config = dict(
    vocab_size=4096,
    bias='none',
    tie_embeddings=False,
    lr=0.00153,
    schedule='wsd',
)
Each number is 500 + 25 x the weight over its row's rms, rounded and kept within 0 to 999. Layers, rows and columns count from 0. Numbers have three digits each. The size before them is the row's rms in percent of the matrix's.

# gate: layer 10 MLP gate, 704x256, rms 0.0934, rows 43-109, columns 64-127
# up: layer 10 MLP up, 704x256, rms 0.0954, rows 43-109, columns 64-127
# down: layer 10 MLP down (transposed), 704x256, rms 0.0904, rows 43-108, columns 64-127
gate43 102:506479497443483491504478515563533515531504508521509525500429476497459510466513484460500529473487524485519496494506547540469502501513477468506477506532473499456534489478535531532501490557570477
up43 105:513482535498528490501484528511463504510532466504475483490502523470503484522492487533518533498548502526520452543493573509512477465482450475496522522480542537523469520563483464525461512461475511
down43 106:516513521527496512503521485488513517465514491477480525511488515453498514525499480482484497540504479489491497479512480475500486499497528498486500528525491523509505521450500484515473491507493503
gate44 100:494505459465481524551466521507503537499515505588478485517513526456465476530528470540522489526515496531464466515480506534512524495533532508501504456509475481538512471489498449522481512521541504
up44 098:511490491485489517508469507500482498492499507458501481466490471512481497518473479436524510482509483511497494471499507495457497511462512466501497506499534476494463531494537491479452526478497518
down44 098:513538482525499486537519520510513504509506513501540497442465492495496521499518466522504530498492520504490481516526523555503502506501564469534486491504489457514516440514495455534501544493513502
gate45 099:466526500529499482489492489500528508525496508503503506507470511480485482488494540534535496530482483499484493488523512510436480494500511514467538517493490507501488466457504505504479494500463488
up45 102:494532529487490550476507492459520473489523494512464519488468488490505508521541507447507493541464494467486510509497521535536510509515532485474458492511482494494460515511510491517545488504514473
down45 103:522483528462569462552491521512515544489499485489538487495514514519536525527497449474473486502531482531517467488502479520509481533463489513502446463458483458454513529481461500507527555499484464
gate46 096:504522521531485517545501461497465473502496502483497496519477493510477476525532478486499479540493475526495455494480491485441521527515472503503533539462509500473504522519501547501480496498481558
up46 093:489474513517503505513515496485503519520495449537487502536493491467482514469538479531499552504481492515485493498494509521448552493512460504537496467443516512503466492496485504496522453441487543
down46 093:506498473472525538507486466456450519499513475461507474476508500515476515521517509481477496496502501498498523450503493533518465508524534498530505506548509475454489507495514541500515525486507486
gate47 101:465529486501476529531507507520505544510517522483520511517508491516486482544520470520482505567489483486473490476504549530527509497513512475477479536511488467515492473448474558524493498501535494
up47 103:513517495483491484536477479469453499487509498504531511534531485482489496489499517502500551504530480507481497501503519530497508540493505514502504479488499482497466461471454493493510551471464494
down47 103:467499552495509500503492471490460469521512517465528479487470482511459471488478518457517499477456502478483482505505521506456493472566521492504510477513527492501469487489527508462474513495499501
gate48 103:497505479496462502486488512521461493506497518506506514514440515531478480540504492536558486457487482519493506497534473550520510513513527491485454502499503481476497512529477470465493493508524508
up48 104:505538555485534480512500522492477470492529488507549506559500495507491531501489466490493500468530488528493527522482485542483499556508517510498489488476479468456539456501537489519535479507541493
down48 104:524553538504495495515533495514507493495489503523522477449552500519529533461481482489485488449489515477529465479506483476476430496540526523503466511515480500466505502518515506480454504513506537
gate49 102:472506427519481537481492547507487510514495477488505522494492532521476473520480459501476499472545487471516465430482503489513497505494475497478527509485514525511508500497470530482455519515506543
up49 098:492487537518512521475499450502498558499471505551481528488518511516494473538514445444502563507495480456481492482455490521489496492503503520516510512544517503515478493495521542464489485501481481
down49 099:506465532530495505513547501483507460484486506502490515501512481484547524476526505544519446469509547480487474529485503444495467511509479487483499490488500531442474455462439488525485479448480482
gate50 098:492476476477519476482468486508480509480527524542546485500513478484513524527499469522482469456513471491516471483517537476516488534511493529472529524527478503458544489508501497488511550490505499
up50 097:495501499483467523502469495489494500559532490477465540518494495537488511501465505441498502471475487521489518450497493478483503503513502507526463521509521497493510484512426475567493476532450469
down50 096:490489474513495526515503505490478479488475494519483527556516507498509494511520496551503498498475479470526533555464512489490511519485481511490490456502542455518492507502505541515487532497489501
gate51 103:492492506520515489467484522494475503500525475539554544476514510511433511486508526545506500523468487495530503516464491514528517478450517526492467499506449484451518530506521530478511507511506506
up51 102:489491496500474502458456482495482513545514491479521448504474520521509495468532496494512503490493488496497532464513465504526472552516482483541538504499485499480491514471499502469537508562517516
down51 102:520483577479525498508517508514526454501522487548477525486498521540473511497505474495447478482501524507485534511508566489509510534528498506504508525497503520529517518505526474510480515454546539
gate52 097:531491557526464486508571539561543475468480488524460448525491465491488482494529512481482518504476504491535530516499518483480492530496460509520495497484495496489501506504468494540487506461481441
up52 098:517497476515504485456476506485514489516455477486487496499499493500497483484463519515491497523471495539510529524515496493509515525505468479528471485517490502493511502511471561486499532538451506
down52 100:517507527506504460517497500504480514512524466535483484506514471502523472539498489467515490538505511497485483505471526512482503530518527521486535497481484478469514498447553466489533468457509458
gate53 098:466559485464510509469471469489468494508474473484528496532516468519466511507502536505540490489528461500495481454507501524508424550514493489528482503502473447516535528520538510461492487473516544
up53 097:518495503542490490514522529495548530475509522530523477499535499482459484477539482491504483504481485501471538501469485510487474496514505559499518474504486529506511515497515498519492517421487465
down53 097:496504537478495511486500478466473494491486451497464515513512515465525502509459509511522492541517511454491507496522517457517504541509500505531482490500488506508518513529523498489459508520510488
gate54 094:482539482509480473528504457517514514516502457507535530549492492499490505538445474539472505500510527485532512524540512500497495498505489514496535490499528483505474473469504458480504471519539499
up54 098:559457469499503522510510530490502463450516520519445492490506505538518512500520506506495507551483476500468484494453506531527509497497504472520457519514467486449513511496506492513437518470513498
down54 099:508467494497542506519555492516469476486536534488496539447524472529460473532478463474468500476506486541501527504509490478510494491500532480484514558513487501505478514503518544482499530457481452
gate55 105:473480518509482494530488518517468535442470496528487486517465472518510465501568520504473501550495492516532524517476481490527528512516479554452516522427455489510519499506483496517502503516489508
up55 104:563491460477521477516524462516506465498474504461542486555496497495519449515478516457491525486502506511489492478505517522478490508528506505527492492541488482474489522486481504491489497509479523
down55 103:510488487479495509507511445494550489497501483494495496518476471508461504491529476496502518514459464563474548531486497518512544551497489519493481466464519513496492483490451562499510523515537474
gate56 100:500493517504504508455477461517528529513471519438519504543492516475513485475483532462493504518532465536504501509484520499451480464506485513491512475438509500518485487475489533456506492513481463
up56 098:522487527504475514489486516537473539576476519460485505542512531546520481507498499483504501540504506506491510532513511503522511517499520485493534469483509495501505519505535482469460462466534489
down56 098:547512493510511492506536511502498500567554509511505474514508535465477500482519502511495521512472522510469547488511523484493506495505522490500514517478485457536475516506483478501485489475477461
gate57 100:520510525480469475543505498464509492518483516472485501516525482451475509526526458494539508477471469527514534493508467461515488494503516499530477474510465510456487488457496497468496485507532457
up57 102:512466506545500526503528513516521517483531510507499485508496486535482460490486521506445490525473503493468503486512480477520520464499460492507502526466504544526465546529492521482471513517448514
down57 101:469471503482501527485510513507454543480434490474510507501514518491554500496503511510486484504485488487514494512505470527492505479508459515495494485506483481469474519500470498493483512480483507
gate58 098:479506478510462483438457470532491497462506497543526512513510517502501487470518497488504528523449520493513519508528501443505543526496497471513518501506515528498505491478502538444525505523509547
up58 098:510504473488445447523495473504488494477479506499475521501531526457499520528530540478523491483489506530525477499528475545518465408474517521503446492477518469470551487550476477486520529512484517
down58 098:492476514539489525484490514507523471547491505499512489516488481522509519521481485527536527527501512496534462475500474465460468517509510460492524479481501520512467449516525503478531530484483480
gate59 104:527489527508473451471537517529520489491531496529558481503475542463471515515501488499495490500493510519544512448491504498520485544497458501497498488515449534525540493477531455486510508522484514
up59 102:484486517536480501541456497481536469475494517463464512532529528495509521488546546524501473478491529503504469484477502518461513468535470511450512515509443484500513495475500488508494523562496529
down59 103:524493471522504499466481502483509512485513520490483455555516527504475494469485519519529512476499506505502488519524508500468496506523515466467483472536466470474493486541501478486454507483505486
gate60 101:488523513490491498535513508529483478464441505473519474496456479458474541468507468477441516484461504525453522541453485507487508516482481535461496489465479554517522475485499499477521478485472495
up60 102:503502499514480474502443494492547500521523513472484513521506530512506444553511533501505519523505505484506488493486505541519496527514550566486503495535507453522535479525520471488498482483561464
down60 101:559509492502488473523505487513555517486504517498540492479527504488520509493494471483506507538468536498469448497469479507529543468532470505492531490475527521503508461516463513464507491505453537
gate61 105:538522500490524469508512460514501485492459494508480488486540497445499488532478518479516485527553518505523467502486560532496509511504461519478510462516515492478532558447470495472518514522488510
up61 101:490552478517517470513444536544505492526539461523518502490504497489518509517473490487490530530486446442493483504529529450510473483480487480482513524491464492454470479560502552484461452516498507
down61 100:514533490455482491529553478513491538492465475487530466494506481511444478496541509491476490526492495502472479506501519511540516527492508538524486519505539508503476508491467511543504513479503521
gate62 096:483510498470505496476477493496503479465480492495471524523512500489510519499507516497500493502516492532504477518498476465516478472470443493506499498481487453512534453544486506501496497507515478
up62 095:477494503491552507470491486474521503556528510537498532490511499484509535451488545491509448516491506491530510542546495484496493481522515521517506469552475470534505476536501499552472468540498560
down62 096:508487490515484507495544500495461474514542519480530445502523475484492512523515454492474470486512488521513507540476516530484511474529471524477487482514503510521517524501558544496480468512502529
gate63 101:499558530472498512522480503469510510486500513508490455510535486480488491535473486505461502481540543521554515503505463520538474483546551520525497470534527481470517538536526533480535476462558506
up63 097:481491481493487500483517478527477517534549538511461505510510510470492470464534515450507561516536488495518511486513500497530487444516470481482488502481504502471555486516511480516528507504464479
down63 099:504522485506469535560523510489524496441464509469473473497484474514526483527530522547496498507534491499542480534479510498515458515517479509454512467494549491450509496460543521527510503520505494
gate64 100:451515470506534505524542504503458474492488491505471494525495543472503495544466485496520440492436493534497499488501485552512519514497515519499501490505508459537521484500502502506463542510544526
up64 097:495566418461483483492477494503501512544501480509497469520478532478519466530496485518504495506534480475488509479500509527503489500497541524487546504480502553479529469529523553505528495514520474
down64 097:516515517531510472523460514448493493463488485503476527460499474471464505501512502511479525531484471478493516486524514494511469505529532514509494534524493484493508482469512487520484483503478558
gate65 092:521533487501521491467477486471477502485472508484478525495502492455480504502528456500512493451465506498521452504489459515459487434481549506466486494561470491506494438489511500485486521481518487
up65 098:476511527501456488473477433481470487522521485540509524494505499485483470513515511523509515479543499478454550472464515506515504518538487478468443506500541553527534498515496470500464443460516472
down65 100:476489506454508470484498511520474530495472465527475509487507504553540487497536511479493483491455494501477482514563550513499506501489472478514496499514488476507572490514460501513499551508514510
gate66 096:484472505513497557553488535510476499538564495542489484510479485504495508448479533478524477467446485479514488502499486531507503521496477540474564471529479497533504497480478503522462477479531522
up66 096:496518492529509494526525498499522508491477532502483488480505531516517472538514494501459518443483515523518499495468466493496472499521513492521525505470489516477530521484514494488460502523450522
down66 097:456492533525496472513533498534487522522522522519526492485514513488497453493462492490481532473465502491504472518511516471445494502497482524489499515464509531465504535547478496509500485474480500
gate67 096:486456509486488493509502505529533470507564484475463527482514520457510424531495514491535484489507526499504459491522499502505474501504531527511442498467497508479540531513516497505492502511476504
up67 093:510470445547476507508517516505487529481499491520458508481481529498493464545481533503514470480529510508493479497507496492463486507472516493495516521507489518563511502500497507506505529502534512
down67 096:486541495527467478506500449471507486496474479503520531496502509497485493528509486506490479506542502508520547525518547495507485474524522483500475466487479457493465528519516487507506490539494510
gate68 097:543490516483524496507516462503434473495506480489486477524486527509478505512536514565470494498491521494475509449526484487549488487487513547481507484486488472504507512492477517470437514536517524
up68 107:468525512526501501472484528499533511472489541493515541479525481485526484484461527471501510484469503524530500520472459523469514486521487462549484513519534485490521482513502492479586461463493474
down68 101:521533551487526468495504498503452474477503526506514487495468557497490473499478500499476500448447490508474487515506514506484481510466487475540499519492511489489490533487514516474509489503524533
gate69 100:489492495524522509478502523497514497512495473441519469536495497531492531471505521518504537486500499494494485483512521485536486488514493491540457546458476485531529523483497527473510515520491560
up69 098:476508459512532504527514524470515478465520497484492516517503506552507506478538521516483527497490535481533493513530535505554473508510508520531509502519503501494482522551517509474506488544513533
down69 096:496538505514506511500492521488514481500519487483486487473527473474550483511489467497521533473481494498454519478486518488449477488501501480517531444501547517473476486462500528492520479503521508
gate70 097:514498504470509493443465537497493501501491513498492510491513490527496514491451470504489478524476501461509464520531489512529512515500513522500493470526484491436527517462448486505521523531507520
up70 101:468524510510464491514464524479463512468516467509505542526481488558496470529511494526475486486530510527476518514495493500526488518497532507503469481479492512514508499490526517493505491509492509
down70 099:543498501486516484500499526501497501481473476533453453500504517518461536483507535487520524506460504480501488489517517493491481477480465508508518476479512465485511426521483466530458436517474526
gate71 094:518581523469539492534497545514481507534499518513517494521505534499500496550501494480502508473482520500460498479487466462523515498499508504513506463502513477534511515550495491497423539484493494
up71 098:520509461500482497496536533505532499505509508508503461483470510474493496482509523506508528502450474506535497509508511453507521452528510467527526481518479513489521507549488480514521497473486462
down71 099:473452501501482486526509444551459488485496499495526495541473498496510489516526494463529488491492481499489532523486488494463530510464484499515531551489475492490506477462493472505526460476512489
gate72 099:513510507447514493501482486531498472524528489486540448515495511536487503508477489536505515495490511505497499562485490461545562525495485514486481462461474456492457542513516487484469500503509499
up72 098:433515508501522487466540513484459491524556483505489507505490525494526480478522497496535488490467534477497496504527505470504469532511488540480506504528512488504540499528477491524442435486495505
down72 101:473526482455489479466464482535491509529540499487505511494501472482483520477504496516487483471469517477465498494456452554559494539552521496455524450479521480504534470497510516502530547501531490
gate73 100:479471460514502500503530527458527536470479476508522511455481521511501483535509500528562490462469484545527537514530511485485520511492459484525532525494460443499479447501483539534526495495503455
up73 097:508585521498489542539490503489485515511499524513478493528543505510479508535430525498463483547525519517492531470496512532486528495544547451511484466488499516498503518573511492504465564513496499
down73 100:488466506528499524491501499513526503475503516507491517499499475478518491522539502475471516500499456511511468542504522519471491462521516555499472526499494488495490497475521496481520503462538487
gate74 100:480511488483520529554523539488472486504460528536539489494453464442472515522507520520517510490529484519516503523480484543524539518488488521480509506533466487498525552516529498447500473522508506
up74 096:516500477497514499439475487492463467446476490468476540483529563506522489500510438470520446490492486466504553504505503494456515461478504466504491534476526528479465515485516509521437554491481511
down74 095:499508512481493516522472507479461463502476517524504514506443450475440484485527512488493528484530479507521462491469524495515469525485493491467489513548492490469499499488428482483472520489502483
gate75 102:499519451525485479539480533509508489475499498493500493467520460482472474523478481520473477499472463521485501492524491537515496528468529530540477465480507472472531489518472528494457482543496505
up75 101:534498564496511517457501473519530516516465491473487489476514492491482514546490512459513487491475456520478466485461495533537484475531496562529494474485518494517503477540499491451508541503493492
down75 103:514516562491493486529563462484489508501554527514533462508541536505442507491529478460512459528472505540474492505502476463500540527535528503460499537500516504503555483485512536478492451520481466
gate76 101:494495496538485492520516499462495488511549507502477457475515520525500478494508501497452490507439482503501474528484469527459496498527473505505459483520452452509503541489494521537467496487509486
up76 102:511491506493494481493487514493477499502524536471496455457517444493487509500502464515521518533458484501457467505502535511492505501507492517468503555522501518511535532474502466519470479451485484
down76 102:502486476510497513520510528494498492507540531483461524521508540506528503486530502494486491505511514500508453539517460475479529460498464521503502472474486532511560505479510468523535520522495495
gate77 098:530538504511554538521537516479519512450495498471498516510501487529502534473475477519503534535496496522515502512514478517513522458500469446486456536512485452484514540507485491507488511475502493
up77 098:504493491523537508502465499536505547526505518475469452539528494495516520509487503475469524480521559502514489493520524516512453526462486480510515547526515441487468496513531459476459500476503555
down77 102:418503481463487502478511487518484491490518495505568505467508513526505513497533506498518515528454494470493490478475510499529530535532532499529555480475501470489508501506516537505464493483506492
gate78 102:505472503516451488535494486506548509493490489492520529511510538518515469487473481520479495520465522496473464478512501469478513476507498518509480459456501491486541521527505508477446523514486489
up78 095:499511545493522525480453506514476518502471477481536506540467552463510490532525525537557537487523490518469501512447557501463441483502500528507474522469467502527517515534533539510530477491473501
down78 097:514506512470470493511477487524512468456538510515478530476492544492504472496515471530505521463474496502485496505500490490465491500502541552508496485514515511524540498535472486518548506457511496
gate79 099:479518481495500473478541549461473488468554509502458502514525523501502441470530510531480528495506478503473509570524479546505509497524498509505481507533537480514523486498471513415531516496482519
up79 101:478499512465433460502429510539525543522490491540484513494545515505496502490514496475520504486486512508499465534468516473530519510490545499508531500502512489459492516505517444502557506479536544
down79 103:522494525534490512462476511484510477542554482500493518540466493505533488497479558486486515544496467505505494460453496473447490469514495509496502473466476478476528524500504545519522503475495507
gate80 095:514523531490467470479529491508521499512449471484487530503506512498461480483517477514506484467506497481481494484564519479546548524475512525488483464488503459429515465456468463467528544541531526
up80 097:473477501536530493534504500487479484460539480506561517475505464509524490509485501560492469483496477508509458528480458562535459509463555490460516464478497491514483494491537479474481508463524507
down80 099:502489501509485540501528547434501502524471519495507502482485497434491494496525454490512469532509510463546450480517483521487472463514438519512506525516515499475477468487525495474501480471526515
gate81 104:496502503499489442560519454497512506520478509520552504501524544475489496533500498465499518543485507504517544492470472497501522525484490459520526489478477507490555520470466495489486452525531468
up81 103:529554552480490533495497497519477503510475530491516494495507486504477511481531498521525522495499519515474523508509509510508501511490454526508460478533474457471482521487526501481497444497482504
down81 103:511489497501525448482511520520520553528510478518519463498514553460539487493515524514518500449486481469538497494502496508524465506484484523531532443517503474468531491459498510539533527501502526
gate82 104:504543449484514530508480477502463553473487493501584529520482535482459500522488521536527478464498481532464510516526501554537509506512481496533493472484486484508541489531502517495490555502493510
up82 106:494490471525511507480455474473498528514499526553527512510444521489519517511498530508508506476498495502472519521486504539484473531516469503520507457524496494529507514519463488525493488502457515
down82 103:508468497466467491487540504475475488536520528508501464465487450520482491520540532490527519510529482513521487537502523477443492495488499519512479517530539559489456512497474503548489457483509529
gate83 098:517531491495491500499495469504487511480544487480519490516524568493495493481493516470489523490484492546480510463496504540489508505536542468495530486517483419486489471504488495524525468523503515
up83 102:513479519550471526486503486520509513511479489486502494520484498531499557527517513476497497501431472488522513462540562491505492539504499467531551461511448483519510463517525526534487514478515521
down83 102:466509513505483552556499469495466536474507466528483509494531521546526484505483540454471504496475505470486469489518522493462458548474515497546464501466519540447522526498447554484501535488534496
gate84 096:495494452470506495485530460524497510462461469520547547502514515482515466473484481526503505488487548463527476471477507501485526480528542524490479537503528496512532465499494481495489524491513485
up84 094:519464501520482487484483536509498529498526474475552499494482446528528477503541516511506511507504509498507496491493492461462518481498505516507492507510480500539490493486501528512451512489490489
down84 097:501497521496454525516476536517526490474496464449472533470524497468503522502447480497544520451537493474494497511503497503509534555477519454541498470506475496506466508527539502465505486517466506
gate85 098:529493515504515529513486490524473495518466445472489518492479478504471475472472502522459492493536520500542550501523539486498512538527517494503528518483488458480482478506488541510544472543490572
up85 098:457533469494529495459458479502470531503481494528464529543528476513506480510507492460481485449487519527507515491475486473511502516528499483498469517511499507548524511511531554506512554516519495
down85 099:525484489493457468514496494500504478498525523462497492522502478517529483501521532467518530459531505507481476486459456503491510503492478547464508442495487473473515507515499481510496475521501485
gate86 104:494497489489478492472539486505478537501504502445555520479511473518489474487480455533487502473495505498534492504491459467510511519482484523523488491508503497509507508514478477498508519541489510
up86 100:463412469464515520478496499501508492550513530496506477520494498521504478494481531509537497521547527479549505486501526476461471450501515464501514537512483479495443487539478479462491488480489480
down86 101:535478528485498512513504472483473482495495484480519465451485514520510504538548474462529514457512503504485479496529479492509515536526499513509505492508513486528539457563544487511485497511565489
gate87 097:541471532479502484536534527497511493502471486511473509523514494537512478533486511496521486530490510499487491538534553472537501490458512524476521487459512497502456465441478469516456523540493511
up87 095:502483468502537480510492549499443510473510546482491499520491548517504528498478489535485536567497511485510550486513504495519528518475463489543535504499524502493496517462470491498479515516483468
down87 097:505454517495446507496507483489487467559513506477493509507510484504456542516466517475483427480483454481494522492459531502455531495504503482516490497467494504520546528521503511524520501497535473
gate88 095:495531488480479514479517467472448512546509535494529501502529493527516481521501483480443513483493521506466485496463521489538494513523539478488504478486525483500496539501471555509477483517477514
up88 094:466480483480530511533495530486484457474538466481501459485499513503498519515515472499515477486492506571498498517506491554465515499540519452478472486522505501528512482528484500546504503480490473
down88 094:500526486509490530444497466500502461496498540528484500483505511512498492517436520529518473469525501483483480495487471482525477519502475512504520533509525475513489535565489540479529516469526513
gate89 102:522461475543486463489505514477496533519457517496468513507480482517496453510487496504465522506458518470491544461512504476483534473496484506499486539496475488519551490488494498504470511481509528
up89 102:525511551523510490489546459509489497489463469505506479506469465497500465488517540560482494529503510506469491550497505507499468555517466483486516476465469511515500498498471492510528483460492509
down89 101:497527495486527489526510516499474507489479528473513485534485543471515486506504514465512471475477500519499498563484538475516500461476523478469516479527497537513526488523494502508518462529505490
gate90 099:517484506491496497540487500516543492482482491492491476490519499529479522494493511483466487519524490535464538485500547477473484484543480535468506499497491482467509494498510503556498462483452474
up90 100:482513503530495512505504491440538491467468463468493514531471508486481447471486514512396504536554490503469505501476520463472447518517499539523492519502518491508473519460537460514533526526480488
down90 102:491516530483489508490476523507517504456492522524465508498507526522494516497538527549507487512505483555481507521528503458494481533529468501486495518517492479467499519446511455442515480486505533
gate91 093:493482477489472523506479506528499515503479482513455514473532519462515501530501492501516485504463492507499503516540497533504539510495454560457491532485513466436514510490515474435484482487496534
up91 091:499501502432519509535482473507516498503491464501505521500516505508495504518478507500461493497541513526491518496458534491481487519547434465481491520513523528502512518539474518499451504514444494
down91 089:512539479536492486509494525493495523503492484486479559512489536505436477510452504525483520492512448522472528528436519498474491444475507483466479496523493506509503546478485522512483509549516483
gate92 104:448530490500507526479496536531504516506540499470507479530494555533514533479526516505475435500493519523510531526543490525463544496533511525516501514513524471503507511476514514531507481497511518
up92 100:538511493458540514500469517539454523500520455475480529484544510501507542492548451522505523514442509508492490506516490538510541492496529497505489488489480524492523489521509510516495488454542515
down92 100:457468501527490510508478503464526468499467517522465503498515492486526508523511513525459507477494487495524468499533472503485491491515503547507487509533492509488535529476494464490459536498428517
gate93 101:487483461544504488455490503505464540535521484540489517477482511567497516491517488521474467475506538550467476473512479477450512519535469523476461513503486523533559525486534496516453504504501488
up93 099:477525525487537491465452490485491496482503512463537463493492478489512497486464467474496469516503493513511459493455473509527527464503502549469483454487502515537518498553515528494502559511499530
down93 101:474503526507524524491488503533475488496538506497492580514488492539521479520521520477495543461527493489488487497543467506504489485539511519481539485485473510492464473521476559556487492495488456
gate94 102:476556539471463501508471492502476529498497452505483484525477468484483512454522491467518496525459567511483501488525506532487481517511508543546530523522488499487507496506506525483514487521502493
up94 102:494505544514432517489528538500512506485499509446448482496503527514535507421483461515472504505488489509500481503500498532521452459517501480493489538487475521506482489529454534519519493489501455
down94 105:519536486537548509477496468504454488463480507503509508493488502529473476536509535448519513502509527498516482474496465488505499530492503499524457534525582529492488497490461476514525513481508514
gate95 097:537515489460505500506494503519516464496432514472510521530479519502461456518527544516486521473459477535486468471497526513533505499473466490495538471491482511479523505497516467487483558510521483
up95 096:532477546479514489506484529533481470476446529541496508515454472563511505512514538487520513477456480515490488499488516500572500527488500552515530471517518519466483477489514508485507529472523459
down95 095:484486500512507532490496520502475456513515528487480503481537474470449523508502514475522535488500456525499487512513449521493498464515528540513476498522486486466495500501510499492476460528463495
gate96 105:477515502512506481483507476476528502455486459488503494493504483512477426495506506514504504548473522550527519508498518487490501479476497537518497515470524506511533485512456518472463532494477518
up96 104:516529547468553471515518486499477477517483527544527550481529495465492515505489499493506531471564487553483537495505470508516522542490519511463472489484500491472500544501515491524504521516574480
down96 102:479501501508464525523546487515509455504494466447470518503466528528513469552508479491454529458458497504490502498497539502523521514505521484522518486497518508514508500510533520476504486470512488
gate97 102:482497519516474489507528495482487525513516492519489499499482509480501527450482485507489485500449471475482507541535509498501490507518512501530522486505473532485558472483492505479486473452481500
up97 101:490527494467497510492533486526463474483519472542478523469513524499502517492489538465480448467501484467437555477490501531497473513484505475465514519518498545507528495485526525508495476518525476
down97 100:487523481445509483505494519525485463469517532485520510533496517488509467535506538492511522454485551537515546520483513468508487516513538517485513486519502502498480508512484531495549497522526503
gate98 094:485532494425501532495513521479469515472498458503476488474501505494473499486501543496463485558533470490519426493541494513519498515496531534537465478503513528505493494480493457508502479487525509
up98 098:493502525489478489469479486549586500495512518573476533504485484477492495523501514437516487469489499495481520512468495454470482500507474539487509494502520517533475440492504499443495507475504496
down98 099:504491495483477486550461494528523481497519494511533502494489476475525502487510517484547487504491535507471515462490504508510478534520474506521493465495523499494485501481503471549475517516478497
gate99 106:501519476517493522455539458493471481496476499498528513476498486500486454510511509524494482515462472500499510510504482475488534502543501544469488472469467496507536516485513458490505507529519513
up99 102:522528502438521502546514515523582491493486473504481539471485496478499469535473488517508501471543515506520528486464511501514525444497503477466476521461479490488489526520492498537539495489485526
down99 102:543545479495502524472475558496502462491516526499536454488477525482499493503498510469517518516482439489490463542540458472512443488500501497506515460476503514469469450501539533463500522452535498
gate100 090:498499534498500492512461495513494540479510519532550498523480500491545521481464503475490500539509487514539505500472511482523542502504493518474500469483495472519491519524496485458480510520525471
up100 094:470517497489529508510471512492518470487513513518566526504507486527534510488492539511514511508493471541506503537500477500514521479494528471478498487516499471526483545537489491496542521497532482
down100 095:499494500496482483504518499502504501493503497485491493484484503503676509495514479491495510518481506493499498514489504516526502501496498492487489498495496500509525498493505488476510480492496498
gate101 113:480518490521467505483511531547467492501492463502559508577485523497513507500473500540527470499541494500508443485551494499485492489544472507481507508497503505483518501451471529493488537502502517
up101 103:543517501509515504519485480472457500512485479495519524503490505448534500552458478534530510520507534515473485505514503509511471483491512491466480431514475503477521495528472477486492494522513497
down101 101:512514521508516471552504505488508478510523469479483492509499463471573527497499475494485523527504484512518518518558492453517474455539476504458517470529527527500513501483458551516489496494487517
gate102 104:479518513503536495514523493495470500462497424511500507522521515481487533487504437521543520487526461522484485547484512531487504479552535475523513463492473503468513511472523488500518489511485499
up102 102:493501482502536505488541514501545516446499468520494507498541524520514480544498477508499490552538500515520481488450502503464486481549524454487477521524504485490483522458523515498507503494521538
down102 101:516493541486518520513494503499462506524493520443494495480517494515496507484480519496486514489515536476464455490518575525498553513495512565510507490546513496489516533488521529513460489500491511
gate103 094:455509520495494515459484494497506518543463517476476523551510494495432482473480498527469508473514480490499469451477521470496488507522505554512488536481517480461471527490518526482561514517527491
up103 095:472521518447506470442516515470491501535504493523487479494498496500564490457520475527514475530481480522499481581501483494460505478517528530510493473510478497489472491465504484504522494567514487
down103 097:465466502492546483439483499512544538488526508471523514491482478544398540501492487546504529500493482487497547483441471468475507522484503450506519511471500503528499461484530497486467495464528508
gate104 098:499507553511477483577517534558465525487482477523466513520497472524476514535509502506506472486451540505542516468520509510519496522484479504556477528523499439480482503505452465497497487526524527
up104 099:503438465479453466480507508466530535497535507514509488534503481510487531513533514540520507490481506491516464487479426469510507459473531491576500552510478467472495489490507482487568477507500513
down104 099:522553531510526521481506488547510559480506521474493503499511485467498479511512509474469531482483514488465469517546500482479488470505518531478489471486495533451497495499515550534495480489505526
gate105 098:459499513462484476473518486525504508476522509505498500513487481494465492506523448485460531510484468507522486471462496510534482492515510493500481492491496481463480536481461495464496502511458484
up105 097:508498540443482502521493554466520500515461457464469500522473488514488475539482506470550532518529515473486468492481495489529456501483495496542507459502519493475497532484434518471525503478528488
down105 099:509463529505491474482519462530562503505498450545498486504483461531538514497535503542533464487492475460469500512469528507467513463518520489450520546524486482491485497478516503492479551507461533
gate106 096:487506542533498481495500514472516509467495526498482520463494536527498525509533513515509545491445497505522494524462502488491494487516523510512517523520476498490499504454447452491475499496491494
up106 095:488494488500462493480527483502544473499486514467503477511504462505483509513542492487494495486481467457506506520554477499447506478541510483528512518538518483471461528473462504500462475487542560
down106 097:515537513541542497542518471471487496510494462495469512494485498499511458515497471501521498462520504512452511477474496475503483465503534485485494479535521499506530531541515464500537541496525495
gate107 105:480490539502463517475533485489444505523488475521532556511483485514496516468483465519502521516528462526477498545529515491508511480499531505506443509393541453473524545515494503467526469513459505
up107 099:517522464498479536520503516462491512498545463501472529526488465507510520489476450543523486458482504515539504535489522541489464514507510506518488486497509484489523514526549469538525489512423510
down107 099:480506496495474474459495498509474503500476483499471468556506506535501527524463475503498475446503506523486561482477484506531509481463513486515483497561499500487504474532506477542466487509540527
gate108 095:520468511534526488495471471529506491485512524451488438495487528511470501483511510482469496517543516519494522496505530506470492498463492496521500560507467491458506540492515481463477482493495478
up108 101:509501494487464475468409476490498536480515513493512487518525533521487503511497501513545458534521516521498490474446478507463477511455496463553502474489521530445537507508488497528504511536470527
down108 103:459520512470507489481513510506492484487486526493488501448516483504503523515490455495504509446489463546495509514480524494486490464497491502460522487514474485465487524506473475471546532494493504
gate109 101:505509511513466495501490515510517426457461511461537465528482496490507500492509582508524489439511515456527500496514504510513475481480481534478454491522515486496477530457465511453531504548520499
up109 097:524528493523518501493489492484477494424491485485507512489492505539492448516479476491503488540512492497474496490492481485512448509479551503493493521508495476532532503495480436451538499509449517